From a checkpoint of a small transformer trained on Wikipedia.
Size: 16 layers, width 128, 4 heads of 32, MLP 512 SwiGLU, vocabulary 1263, 4.7M parameters.
Training: a variant of Adam for these matrices, 6669 steps.
Each number is 200 + 40 x the weight over its row's rms, rounded and kept within 0 to 999. Layers, rows and columns count from 0. The size before them is the row's rms in percent of the matrix's.

# layer 12 MLP gate, 512x128, rms 0.0974, rows 32-40, columns 0-127
107,221,208,227,238,207,225,232,156,213,153,147,245,151,225,225,209,176,182,210,230,136,170,242,209,290,184,192,181,172,253,206,219,186,125,245,170,202,111,217,303,224,133,219,236,229,193,223,278,143,250,161,282,221,119,225,180,183,279,168,141,174,236,206,185,214,246,157,205,178,210,174,188,267,267,189,240,151,216,143,157,230,270,170,227,160,179,182,175,187,158,161,202,173,143,249,200,153,184,226,268,172,197,199,201,302,204,226,187,269,210,199,207,237,214,198,167,159,124,227,192,193,188,229,245,206,149,163,240
104,223,243,234,224,111,196,241,176,298,219,226,233,182,201,269,163,159,196,242,190,180,251,285,219,220,147,208,198,131,265,157,220,156,193,267,246,169,210,218,226,160,186,192,224,163,288,200,212,182,174,159,175,273,190,156,220,272,202,199,151,221,223,200,255,170,225,252,168,212,206,180,195,221,228,183,133,169,186,236,192,132,191,213,217,262,214,229,169,259,139,260,181,280,138,149,151,192,137,254,243,183,208,204,241,184,205,213,232,145,132,165,189,164,278,215,228,216,127,202,221,191,206,204,154,225,265,166,256
100,105,190,159,110,278,200,196,179,251,196,160,196,223,249,163,175,187,181,234,106,174,246,254,238,177,200,158,250,211,188,172,302,214,305,232,225,188,213,169,220,160,205,178,178,151,169,182,249,198,173,182,227,238,222,238,250,193,222,177,250,178,340,190,190,243,131,127,167,233,309,215,173,196,193,174,173,187,173,155,193,137,247,186,210,208,226,248,203,237,253,158,209,196,224,138,187,224,177,186,178,143,232,186,209,198,206,233,213,199,176,231,227,137,210,196,198,203,128,175,238,187,211,270,243,194,179,216,237
095,128,153,110,165,201,324,123,209,206,128,228,223,220,115,168,246,156,232,228,185,213,148,207,181,271,201,164,265,230,202,176,189,217,269,196,138,244,228,162,240,230,176,140,209,225,214,161,194,153,172,131,152,241,86,151,152,209,235,167,219,255,173,190,172,195,232,185,238,260,183,191,207,231,219,172,222,222,218,280,202,149,142,240,181,208,220,227,194,230,225,149,192,235,181,164,140,269,230,199,178,250,173,216,158,228,243,164,215,156,214,173,161,254,134,202,210,207,228,160,221,202,175,205,220,252,189,190,191
098,198,198,233,157,192,110,212,248,239,159,173,234,176,162,213,216,131,201,169,218,194,182,198,150,202,118,243,205,196,218,178,244,173,180,204,267,210,152,141,340,220,176,220,192,132,197,167,244,112,178,197,215,185,166,185,128,166,182,167,181,210,133,336,180,200,248,200,141,211,173,188,231,140,233,185,251,224,240,210,230,197,184,228,162,137,257,228,141,186,185,221,227,188,196,185,206,127,204,134,196,199,132,234,208,234,231,159,153,146,194,245,224,222,247,201,139,172,232,198,215,184,226,148,214,141,234,249,168
098,251,246,158,196,232,190,176,212,197,168,226,205,223,233,172,159,213,204,264,231,256,158,162,217,197,201,157,140,206,185,224,175,199,156,232,238,217,202,184,244,213,149,165,144,256,217,221,106,183,176,183,181,256,207,169,252,184,213,171,179,189,213,233,185,183,135,197,145,228,223,240,261,157,217,188,176,189,247,193,219,140,199,137,197,166,164,214,193,169,220,153,249,186,223,292,256,238,254,155,129,231,229,221,225,213,223,251,218,190,250,160,233,177,232,196,210,51,207,105,221,224,175,214,282,175,89,279,234
114,124,190,215,232,230,193,241,189,133,149,207,196,288,227,194,218,165,182,254,175,192,182,200,190,170,139,197,175,196,217,205,256,155,181,234,197,203,159,95,213,195,240,189,191,166,183,247,166,182,109,233,193,219,168,271,277,174,169,223,202,171,275,172,216,171,89,199,135,231,126,201,182,172,161,216,207,205,255,202,232,192,218,219,249,178,157,176,215,279,253,183,183,169,204,233,234,252,200,169,249,234,233,178,225,207,269,183,116,213,139,199,216,256,155,225,223,188,199,201,234,242,167,178,337,223,209,171,253
104,237,221,192,221,178,266,221,220,222,181,224,245,115,215,223,224,238,199,232,185,199,123,161,125,174,163,203,181,199,142,200,240,176,152,124,152,256,236,184,274,241,221,254,268,204,210,252,258,172,228,208,184,268,231,171,204,174,202,190,198,131,278,257,167,296,220,169,191,215,201,176,244,210,142,169,207,138,188,121,166,138,161,204,186,229,119,262,206,265,208,197,224,178,231,236,254,172,159,204,189,220,229,220,237,188,230,195,242,256,148,192,101,183,267,202,213,195,240,198,201,185,160,146,181,158,227,253,150
110,122,265,222,193,273,220,216,217,253,214,255,187,196,196,177,206,143,147,171,176,182,266,153,215,227,170,205,225,242,246,194,239,168,210,202,227,119,230,159,265,211,112,235,156,219,140,205,168,194,197,206,232,231,175,243,211,239,134,201,189,136,233,133,167,181,189,260,147,150,170,212,206,193,193,200,148,210,145,145,224,189,225,218,223,241,208,200,238,178,180,159,152,156,208,288,240,217,160,140,268,249,267,157,229,177,276,170,180,166,209,120,149,173,222,172,227,263,157,208,219,210,192,153,207,273,176,205,300
# layer 12 MLP up, 512x128, rms 0.0872, rows 32-40, columns 0-127
100,134,125,205,240,259,221,246,222,181,175,200,198,274,177,207,135,223,192,210,237,164,206,239,205,217,237,223,286,187,225,166,167,250,189,187,231,189,255,157,170,153,170,279,196,112,305,243,206,210,269,219,173,274,159,199,220,253,177,194,190,122,261,233,169,164,268,252,216,186,247,160,152,264,144,221,159,192,133,130,173,231,222,179,185,281,167,232,171,197,188,219,238,181,158,245,160,183,198,195,230,218,182,159,224,228,183,195,163,158,213,146,123,194,225,158,151,198,249,196,187,201,142,207,159,210,190,273,196
101,200,213,196,226,168,214,218,186,238,171,196,208,141,223,223,192,153,182,248,205,209,298,238,252,191,128,213,226,210,226,189,241,250,276,207,229,126,202,180,165,239,160,87,220,229,160,260,214,255,171,205,201,237,248,213,159,148,182,171,229,296,197,250,232,222,207,247,162,165,207,197,211,308,171,156,152,233,218,284,166,221,187,139,181,188,224,205,164,219,217,117,162,237,245,161,130,198,148,255,157,184,193,117,188,193,266,243,176,226,159,136,189,198,191,169,145,206,188,163,196,204,214,157,146,195,197,129,171
095,114,256,226,240,226,221,247,253,202,254,184,182,219,168,225,119,200,212,244,166,200,197,235,212,219,151,191,199,232,156,176,230,207,234,235,171,166,182,235,199,198,188,217,193,138,194,256,182,234,242,213,200,130,238,211,218,197,176,194,205,178,171,192,212,156,216,180,200,196,142,101,193,263,188,195,183,193,160,145,218,261,184,267,219,272,261,170,247,134,217,263,114,222,222,276,134,172,120,204,174,221,140,202,169,171,197,211,244,208,204,249,120,177,165,257,144,284,192,159,168,117,140,225,175,221,260,249,245
098,266,213,233,182,211,113,290,224,193,214,174,157,223,354,235,168,230,202,138,207,163,193,219,219,157,229,175,163,217,168,263,168,241,201,238,215,164,194,232,237,161,208,256,185,222,198,221,182,146,188,205,181,179,346,215,205,220,187,182,206,160,193,197,185,191,200,192,235,129,225,238,176,188,209,222,167,204,153,168,205,226,152,133,203,226,189,142,204,168,216,239,186,199,136,184,261,207,226,257,262,167,151,216,239,139,219,237,232,184,171,266,218,149,249,109,253,177,248,210,222,218,138,201,219,137,255,214,176
100,168,184,221,158,192,215,202,189,192,178,201,226,184,199,269,283,233,204,227,187,214,157,235,211,263,221,197,234,232,224,202,251,243,174,279,211,162,280,185,131,168,189,221,239,221,175,233,240,195,163,183,163,171,264,165,235,227,189,193,193,266,209,294,236,224,187,250,166,206,224,198,243,216,190,157,244,165,284,257,139,199,241,162,173,233,217,197,255,85,292,188,229,219,224,179,141,225,190,256,170,151,123,237,221,197,255,276,167,214,243,174,239,183,217,130,232,173,216,219,148,282,253,253,180,195,210,258,195
104,181,192,216,190,277,214,225,188,199,208,160,116,225,213,191,227,171,248,175,108,225,164,287,163,189,247,161,245,233,185,237,202,167,230,151,160,161,192,177,291,197,152,165,177,217,157,235,240,221,176,152,233,180,166,180,146,213,198,215,196,198,191,145,195,164,207,193,175,196,171,199,230,194,190,273,207,209,309,191,212,272,217,223,212,200,260,164,232,279,99,237,109,202,282,179,199,236,222,200,258,190,200,182,162,253,219,326,213,236,189,221,172,174,230,225,240,231,186,194,240,240,196,264,225,251,187,213,127
099,216,183,171,196,116,134,296,240,204,233,103,168,165,229,208,173,219,236,251,247,188,168,176,225,122,187,146,213,201,238,278,263,202,268,221,211,244,203,152,288,187,230,148,257,201,256,221,172,204,181,262,192,216,226,227,187,224,232,230,171,199,231,175,156,202,234,184,150,158,167,192,238,158,178,200,221,129,173,207,186,227,236,196,211,201,227,268,227,206,115,229,234,178,158,198,260,250,167,188,168,178,212,119,248,189,200,140,233,202,145,197,187,109,215,186,145,228,173,197,192,168,218,306,251,210,262,225,217
098,209,199,219,293,198,190,187,259,254,199,227,193,215,207,188,187,236,228,138,196,190,187,259,199,195,172,218,247,178,234,273,185,232,246,222,222,229,170,247,216,210,208,210,162,241,213,235,167,225,173,84,139,194,235,263,213,226,116,181,229,226,204,265,162,223,179,206,210,249,211,295,148,133,177,182,229,177,246,211,248,223,144,222,218,173,202,213,239,179,191,227,183,173,301,209,232,248,244,147,87,248,209,216,192,226,208,209,169,193,191,198,235,204,120,282,232,213,142,140,216,207,208,141,215,198,153,152,95
103,224,192,222,211,204,213,252,205,149,199,182,184,204,224,194,181,262,251,111,224,106,164,279,196,164,179,234,215,192,244,203,234,190,240,212,244,157,152,153,206,173,163,220,252,299,171,215,184,235,171,171,180,178,198,202,218,309,188,208,153,197,177,143,188,146,176,246,228,226,251,195,182,190,236,184,266,193,200,212,176,307,235,175,182,150,213,156,192,118,224,250,183,138,219,180,89,226,178,203,221,131,245,268,190,217,193,221,133,213,200,163,184,160,226,141,165,226,164,196,179,143,206,219,226,180,130,293,195
# layer 12 MLP down (transposed), 512x128, rms 0.0862, rows 32-39, columns 0-127
101,221,195,50,145,195,254,222,205,232,183,259,211,195,128,170,148,176,199,192,211,203,213,212,191,208,225,241,168,236,205,197,148,193,160,192,118,218,194,157,203,266,226,243,204,144,162,145,150,180,243,176,260,100,283,162,177,243,213,241,171,168,158,189,250,218,146,190,321,178,252,205,232,235,283,159,223,240,192,225,227,205,179,179,212,199,185,257,155,208,237,191,176,185,191,173,224,256,177,166,229,215,200,219,192,132,237,255,211,194,184,167,270,250,178,174,260,226,195,172,274,178,192,131,176,158,224,193,213
098,186,209,271,173,158,224,181,213,174,268,193,110,188,123,222,191,165,232,205,218,221,196,236,193,271,306,124,243,186,196,222,225,156,185,139,233,205,174,240,209,143,279,227,173,189,200,240,147,202,189,266,194,201,141,174,174,246,253,144,151,228,214,205,231,148,148,153,288,182,221,272,230,196,200,278,162,177,202,206,213,221,179,176,223,204,152,204,237,182,220,198,260,222,205,213,187,228,183,207,171,252,165,212,113,224,156,203,174,166,251,228,155,216,173,211,280,245,236,212,227,227,124,175,176,229,87,213,233
095,207,165,191,247,157,253,149,203,210,207,190,193,200,205,207,212,184,221,128,223,213,204,211,128,195,201,258,232,225,230,312,207,239,117,185,181,172,208,335,243,203,231,229,210,243,221,173,222,169,261,184,231,258,124,260,192,157,198,185,143,196,176,197,224,187,203,230,196,273,184,142,188,187,73,166,199,210,211,215,198,247,158,212,239,263,150,119,169,228,212,171,225,260,202,205,162,226,178,195,210,210,169,129,229,212,213,209,315,197,219,238,202,241,156,202,151,245,203,186,149,269,178,233,195,208,243,141,169
094,142,226,138,198,207,316,90,143,217,170,251,208,191,106,170,271,164,183,263,200,261,175,168,166,258,168,234,249,206,207,112,214,187,201,130,151,210,196,137,208,192,194,119,194,232,223,191,237,219,186,177,171,204,69,184,148,182,219,177,243,230,202,211,214,194,226,167,112,233,153,191,225,144,190,145,238,217,257,252,224,180,217,264,186,189,202,214,171,232,183,203,225,191,224,230,148,218,205,192,152,223,187,191,160,248,208,169,159,156,253,197,193,243,199,194,154,171,159,144,220,194,242,173,214,212,145,171,238
100,200,215,284,157,242,215,195,226,211,241,191,168,184,192,172,163,162,212,238,223,192,253,160,182,274,194,247,188,140,207,102,217,199,187,184,240,195,256,205,233,235,201,177,209,214,192,176,184,280,180,202,239,149,178,189,186,298,218,183,175,224,262,127,207,164,213,212,260,230,217,158,173,222,173,198,216,232,204,186,196,176,129,175,253,212,254,179,136,131,210,209,224,241,244,263,130,194,187,198,137,166,164,122,186,191,193,166,200,303,190,165,301,240,196,228,253,273,193,222,193,271,192,180,103,174,178,210,280
103,178,177,132,254,169,154,240,231,209,197,143,205,274,203,221,176,201,187,253,196,218,179,223,177,251,176,175,150,229,217,188,224,148,215,150,204,158,222,187,233,224,116,175,160,179,179,235,286,169,206,235,235,186,205,194,194,243,238,154,163,163,276,129,225,232,189,216,202,278,232,175,176,265,193,208,137,220,198,245,276,183,276,242,225,257,260,234,213,134,186,167,86,243,190,216,122,194,261,193,239,253,262,187,191,173,238,193,159,255,191,206,186,174,232,175,168,192,183,97,236,212,245,163,245,237,245,169,162
100,207,191,218,195,260,214,209,225,206,286,209,265,173,213,182,139,132,143,194,179,220,186,217,255,180,230,189,153,213,157,177,137,293,209,202,188,114,175,208,183,208,150,180,202,256,204,215,247,146,180,226,198,174,179,180,218,104,242,155,172,192,135,236,245,250,252,207,305,186,217,178,167,295,125,184,251,169,254,235,200,215,170,192,121,147,212,159,187,161,260,249,193,250,196,253,216,156,196,257,171,135,249,223,199,220,226,169,198,181,243,159,227,279,163,230,204,180,193,216,247,254,179,218,221,139,195,210,245
097,217,230,170,229,223,284,259,174,176,219,146,228,211,204,216,238,205,211,111,231,177,245,209,192,138,192,246,146,253,282,199,233,251,200,252,177,150,271,189,229,191,167,147,133,212,221,139,206,228,287,168,190,209,279,191,165,180,211,239,219,186,282,238,198,198,154,147,204,169,182,234,209,155,190,196,221,98,133,129,193,152,209,177,217,183,197,151,189,205,219,223,236,160,215,168,261,252,245,162,168,215,233,193,190,192,233,194,294,230,198,184,170,175,260,255,201,170,216,157,147,135,148,129,235,183,193,154,145